Weights of a small GPT-style language model, trained from scratch on English Wikipedia.
Size: 8 layers, MLP 3072 GELU, vocabulary 16384, 70M parameters.
Architecture: LayerNorm before each block, learned positions, no biases in attention or MLP, tied embeddings.
Training: a variant of SOAP for these matrices, 625M tokens, 4771 steps.
Each number is 128 + 24 x the weight over its row's rms, rounded and kept within 0 to 255. Layers, rows and columns count from 0. Numbers have three digits each. The size before them is the row's rms in percent of the matrix's.

# down: layer 2 MLP down (transposed), 3072x768, rms 0.0919, rows 3029-3060, columns 576-671
# up: layer 2 MLP up, 3072x768, rms 0.0921, rows 3030-3061, columns 576-671
down3029 097:076146108126069128136148120100117134131094186105096160156115071097153089089114145130146141118131077094147150115137118134145143130176104129105119145128143094130134122129098131095162099162152108135114140141126107103138134123151119141077116104149128111139123144124146137128148130106090086088
up3030 102:093128132149106145143106064175132138110139157169130127112137141124086115075163091182137105168124140109131121077127129119133107137127169137114153127112106096105157131165084141130146127150097126108146145138153099145156146124097160148115099094147140153116139102145131115114113134122121144129
down3030 093:095129120131107124137130122147140136123095125176141153141120147118142114144131153077110148164139075113142085116114139129097094162103147094114146174134147126113100124113162181133150117118145082126128154130175137115168140122120109112109115129133142149104158156148124112154121190141103177150
up3031 105:109111084146117110102111169132158092124126171108166127107158114129126175106109100134135129144120115164126132140114092093097120122064107099128120159124167089142113146140115141142132112124181146131092138150130153138113060153150163150137096143127103108110108140080128117121118138123157136107
down3031 099:084149111111098083103164147133157171101104153129117160107105136119127135120156129134121145164162102129112124133147139149133182094077116124102148145143110141115118117106148125101138123109112124108125131114154117132077085142135096122114084109092181135133150110138088130125164108122113134132
up3032 100:090145137153147183113115111109127112096095097126134126205126108138115121117123094152135105129186135139168160113146129118125107100113154110109131094139134123121149106126100100170162135105142094147128118102138093116096132122090138119108134172107127106120089131114114145144155161181139102163
down3032 099:107126133108126124131110129097078178136128154086124125120135131130129103121128147156142123123153122185096123142177111097140171116149126116116150133186103128154123134130109106117145123121105135115120149128122119159158089128135135082179122131187112158145140110157108096096155094111108110118
up3033 097:146131121089127089131077089110072130118101141135114127125152130115137068159138120086099081122149135116168111160167142142147157133147092134155144157125106153122097133111111097138125100142105125123169139128114158110125134144121106152130100130116120168102099055124144143091100099165145128157
down3033 097:133101122143138120133087128098089098138121104100112107150160153143137128121154184094097107138149114131096128149118140138119126093158089121132162125118107108103142117113142110139130115190091128117118176124080146188117141173096094141154119161131157154111127090126146111096149153149142116165
up3034 093:149089108147124132081153134085109149142138111126089090176202137119123095144139086110144140138109102146131093176091142119126110157099128120137088119124098119047150104115169126131137126125119136135083094089137110109175139170099149123107096148163099192125141145106142097143145119113144152107
down3034 095:157130119121150146155131172140117120160140158125105145162110131112142158122120133137145133092118166158127104154112123128119135125088186070156099174048118076124145105121150097079110126132125148144128105118117170147108103131152082114122150106147175103146081096154129166130129109147125127120
up3035 093:143117107142103163150166118127131103129130112106151177176119101130132141105120155151124117121148119140091130130130148163168101170115117135150154156154121155135156096110111087166159102126117149131107146136120152122146117118169129155124164110160159162092121120092182139144116107134158180134
down3035 100:084101121141142165132136099166105095167154129134110126142137197119136121105098139141122111086134096107124137143164156084160177123099108145142115114157129158145127115138127145142136118134106133133131140153136119101128163113133115142163123093158166130129168159105152146133163116135163135113
up3036 099:136100167142127169161118115146130139122120112120101087127127121128165130096103124108151104117107183106145113133131123129140110152169166142085136128154141085144134143140127088109113133130118161135137154142125070159134118131119117143106084132109130115132134130118154107158165140117091186096
down3036 094:143091184166133126137098124136134180147136099156124105107109155106114144081140122123139102146151141106129095112137142129113096121130135171124118126140137096157187120080141119118136168117094105117130142128109120151128142101134094122172146147120166142119119134147129154103170145166156119125
up3037 103:066140112124136101153182123128102146096111099114123139139130111101153165158125126152119113124085103173152115180162099139117159121078078121169144149091161117121135143082126124131116106157136111102139127126138142126144143139137145124134158134079095159140121135118137139110151164107161107123
down3037 107:078120086124104195105154145138141130122117074132104158129146163113174192118141085105163144115134160124150145172153123160066108101170109137114131108083098158115103093080151138106152200136160131087132139111106155124122086108101135134130110134127131140146126123127088161130119122144120081121
up3038 092:131109129148127146198151174118129123091115130089114134128119085106131122136153128129122095147153097141158119090140129168128167155113095130175119147116120079104127120148110110176140096120152157134127151184112092123115130173099087126121139170137164116085120141132166109128118122162111161106
down3038 099:152119091126114129152114165107088107104144130095128098083122133169102142138079137133149128126124143138130134110136144136120166153140146106184125159132125092151156104100116113175149133128165139180107138144141142101148129129162158147172127115134121130112153136132127120121113104159109127131
up3039 097:157095146140110148129138079141116152118134142144122153099181101125141113128080111124111143133154117086127155172118150148107140113114107086147141155145126138132126151121106108107121112128101143120119119115154165077129152148109142131134135153141106101108127101142150124088088147160135142134
down3039 092:158143138135111187109206134131159058102124131103101138098115113157118089165133151115173126148119116098138133146132104121131151106164158099154113125154137100132138118134118120108154133108127131129120121120138119136158081125155142142126104130111133116140116124095173113130139153123129111120
up3040 096:160090124132136145129133094110122110136153132127158137116086102162162153125103112137104174140083130110091121152142181129072125106089068120148114098131105123122132094168135116177140156146121087146052168112137133106105134166120140113119161127147140108154112129141132142168106152132126132126
down3040 097:132150130156148119095122120147130147131160151139109147125175119089089104156107141175113147115169110129136103135087128140161101091169118144117106127084162133096165143135117089117145162120142123092132129088106143132149132121129129153145156116079131117107159110102142119134087111163145124096
up3041 103:103131134129089151098094122165080166082140103123128171137102148104099147145175151170135135169097078181125146159114143117126134091171111149115128121174087154105114089143140133203136144122125140130132154108128126170077099113159178169102111116130107086154150122110103157213141165200095185139
down3041 102:126117090148138120115156165112108110107120133119144145147085082145137097104130150129116162103165134122092118155121145095122087139136098150165087121079127112119166145119113139145137135112118132171094124094114111154104153102165123149136089137117152113145175121174112121105148116129151135146
up3042 103:133111110144155111143156117159126169130130114109137136129113137083117120118182169072145109106153134150124110142137123109158147138130140120126119161125128107152137143115153134125129120160160119102150163168140141113123141160135171136116123176103171156155165174145141159132127168098071102088
down3042 103:080057118133103139121134104159148108109091121111118080112132099128089158141148165140095102114136087119162116143135122094127100113108135138122124141126131107133123136118104100115163137136117143170132159112148200139103139119121091083146115150068117123152141113174136167102161118120067102096
up3043 091:133135154119141123141132124130161113107173155165123081136148128110117167109147132160105161110092127122124130123104146116136085156135118114149141149144147128090121104117115135161087089121130154106131149144086104143116138122084129100106114141152100166137121130097125183162145110137125098167
down3043 096:128179157104135135114152172129079089141133157171161124122100129159143149113097164109147114120153123107173146113176135137141086149122122119135107153143126158143142128155124107139148127142138135144108147130124172146118107125149099093142123147162131152115100101201176148111142142093122119125
up3044 100:123126154105090175140119137111142144105142161147120146100093142120127121167105136151161109127129126171151135152124100104075145153145149108140116119142155138159110126127116134092124126175182153118123138137095081135136118131115104114118100126117086144142171160142129140105130158103110139149
down3044 099:090145140119167126138128101169154158138166113116146134144151128115119141101155105173136157132100113166124099127138133113143148163104142093134131158098123122087136119125082111078086161140097081116124093111155108095106132104129136135134166131141121145108117107156075152139121160098099133162
up3045 100:138140165105128157086098134114150164110093136127122073120095144128128175111175101121142085141130147122146106125127109130134136132117151120130089142123127123139137120145166135124188121108124154075111117132118092093155139143100102134123102116136115168142158133080131146089092123135138152136
down3045 099:126098173148142113143123109127136115140105157119171088120123118132132143115136123143128139116135143101147116078160151120144080149142119130120157106112149130126149098146154124147153119113140147114152109107191101105109173169141124138164140139113143119148127156119128170120122173142122133126
up3046 097:077077121121154111125113108138142089175108165095121116120124128126116141177136118156151135151116136144127106115097111136106111125140083100081080110163156161150145122132135153159132112119093153169129150177122099153143162102181118153126134141099141140144141175096142103091140144055127139111
down3046 097:089158143126086115126149131132138116104110166138150108171141129088110128120127154144138142114137088117144145158118118121146144147153097169093140131111187130115098176122145125168131120168149080142116110104153134115163082178123141110117153127091110104107150119122099133130118119133134089175
up3047 104:115115152162114127117109144103132141129116125172151176177104123137135090144140093122112089144109077166114130100099159162148129124152123126099116149150123124104154104123135134093125125122082170153149088143124120174115099127076114117157101071119113110169127160116101134062119078118129136140
down3047 098:106099116122126111162148132125140140174118116130175146125112137103142073168143120091149097142113083124150132125134136145140119167163080154070122127149153120122134123150111083081113156133094131108093125157122125171119087157155114146149089072171108135092125132164095140088140084155117165132
up3048 096:090129082151098130117132128165138127120146120125149147121137121102123115099151144120132157150118144140120102161120112161115099151154092131121179156099118110098103103126111164092168115144141141100083169194121125135144114110152104135152131107072136099121112128128129106125132120136128142109
down3048 095:155102156165081120133126071193157149155153145158123136087112170126132098148122152067136078130138152131128141131171105129144127092115133108120138159146100087156130105145154138170122107107131075124141150135125127149095137097143109107111120152133091119110107133101120121128101098134161125128
up3049 090:151177118138119112145107085132108110084141097132112159178123132116111119049152127136102074090149146121161100159155124155111102109119084146087109183129144148080112100121135108172131128114125122125114183115129099118120159109108106120103125178106173122142166110130107113158121145122090133109
down3049 093:060150110129103132181134119120117116161151098111180053152118128119142081140144130134124158086145119133107134108061151150089124130136134176105146122103087128084153109129173123137129154118157126133137116104131115142159171129118120088144165113126110150113090156134140093112115136174119095146
up3050 094:133117088106164147122145102110138103120156107155139103097140127104104119128168137117144143149148156136137107091158154150159155121142131118162095129135125112142105134132124143093106154115089054153168117134159081140069157131162121126152120132153111171142149132067149160165078144111084138148
down3050 099:133133115119132142125123145092100113106179148135117085098176138087127144131127093105116137160107134140181125113147139159084116108160146164121159143108101122132142083125122117138137098151081123115115127113153136154119158137141138086184077108142119142141178116132127108121098155168116116179
up3051 094:153171111171134146090171085128109119147164126066158159137098133107162139154138098137154154140144101124148070132139142163115123087132130101133124154093116144102112146101109088156142137111150112144158166147114146163133093134125152102113088083125131140144118160125123141100136115139142174121
down3051 102:125142140152116099120153100146093093143157097113137100092120139124132116129136113177125095125132162133136116162155130134072134125125106115092135113156166133096120138078129119109111119113138118110158115130133140191149109159130152115115149093112092141178142151096113113144139098147106150100
up3052 103:128096092131131163155095154094110129084122155146146153137123112145131137135100157089121131136134134162124128146095122115115192133128188102120116139117096109154119086148106118135109119102135139099109111132170113134137104091103151171088109142100142120132132159142148126123144093174145154147
down3052 102:178155173102103099122094104159132126213154102134105143136149144126094125139114132123102123136116104152154145112113119132144084121100090117104160134131156142138100132145103124109105131112112136130113098138097151127154108183138116107126122109114151111152161129126093156134098188120123168111
up3053 099:150133108155090128113136131111110138109129124113152104126114135111109085181107125085151086151152118084112142123143120080123125098130153123111154113136122092060131144102123134107130149146107129118137099117142137125151149125142149128127109094158136172107112127140127140126154144155151124138
down3053 098:179119159114128127119112171136102127100127167095150093128066126083102136142132147143097115138161113138126112170153179114087179085118178147137171116124143165130138140142149161112100149148124143139117164106136114116135183148184158099110097085134155118080132146124156139137126115123098149093
up3054 101:137110165153130125128084148097142120109095115126120123131190141154161142095146153107123156123132083162142120112124165185116116095131128132129188162099152136176146170113129073139137148136147108148097121167038133134141091124129150136130129135148142082148120119149121140134132089148153107107
down3054 102:134077155139147152148129134148127124155131111093136092150100151143156114137101168108126105107125111112157164124099121184100112152188141111153168140109103054186109129122118113120129111118133139140127153109150070102102127132108108118122100173142116123168132136121136160140130119127145118117
up3055 094:138105123140142136106130143171134138152113130131092142188107122138101150124120123151151102091138116140184111083136120131189089156133122118089144128131089173111130133118120126099119145068159115083136157079175098138129161137107105142127158125109152091135106138121116108130157123103108132138
down3055 097:124118102148125134130143132118103105154125132132084130118198130117118114113092112119131167075137145165145126184130104120154084118132121136140140153140111117091121121113131143097107143111112147137107103126122126118086152152123106175112074116135105098107171087157098091130151113128152175119
up3056 094:131145133142127111134154127137147102156130139159130124130098108180106155142145142091144107136117153160068112134137134128098127158119118081137115155162085093154186114128084176131134138120105148116161112129177128122153133117159112134097180135134142119135101132156120155093150132175098109137
down3056 099:149135128169109121110108128143143134152113085132160083114093140126137130134120086143141155107193105176136102133116113170158149137138156102118147117168138143135132124136131144119113142126107127145121123122109088136129121135154128111127111123114131105123144115072131139095109133119103145120
up3057 096:121162079091060136154145043149132119067146137135143144139140124159165112117098103126099153142127122156140111124183133135161153123108138105106112186198132135145130108122087094116149143159151144141074127141089113161142152181137111104124134088166138127108096148133117140150097109103140145109
down3057 098:077139163105166110111103172122077153233122178131096129130130122114167090060188140120131111150123172122124158107088159137123114140108127136119112092130085094129116148167120084120140150101098111122109142144145146131080123143118158140112126157115139144156115106103114116136152176119122109146
up3058 093:100153159137073140112126154161120138088148109147112161121130130137163146162141099154120091142178151165119144105127100108133115132118120139160154123109149055129165121153146129122138075115169089107089158153147103134137144132126121172133123145161119161193165172114090112135113181135128125145
down3058 098:092163098138109152162100106111113189121119138180152141137128112154087125135121142135068082130103159092082096170177121117161149140160131131137114144084137144162129153100148132129121133103107087084097145154137152150161117094068096136160110155163170101115110143135117159113108139162126136123
up3059 100:094149114139145108145132108130102153141143160116117170099120148113119096141166147145113159123148102124097147161163118161132109113155125126142139122072105140125144078130105121133132131108155205136123090116150144133115092110144101156065136170126112164121120113097133137052088144136157133113
down3059 102:117139111133153111144119103117137107123114166106071090142123122089135139148113151149105132100095134171133201095111164097106089125132113111115125106170129196088125112119115176124104141132114132116114117161124107125119148094126136127146102116143146139124150155113097155133098082147135154109
up3060 097:139115108096145125147120125106120116089129103085142165148151112115120096128086108113102096154140146156146126151133136114122144160147114131163195111112163110111125125156109148106146093135175138162130173146116150184142101115153116142140086151142115126137103141138123154164129155110124079082
down3060 094:102103123138130072134132120080187143142137137125151094104135102156165098140163122126148159155128113104124105069131092159107128110125148102117137131160129121134146112150111106090108153109111149072123122156134119125118132124125201124069124152089129119142170186140081106117157113158141162144
up3061 095:126147109145156136113127137114144135118147146122102108106136126098117099141104124155147175122145121137178109098153112155151182119124109159124128099144133095099092148127138092141143143163115142114117180157155124121080135090143132139099175128098146130166084122137139125115166087118159101120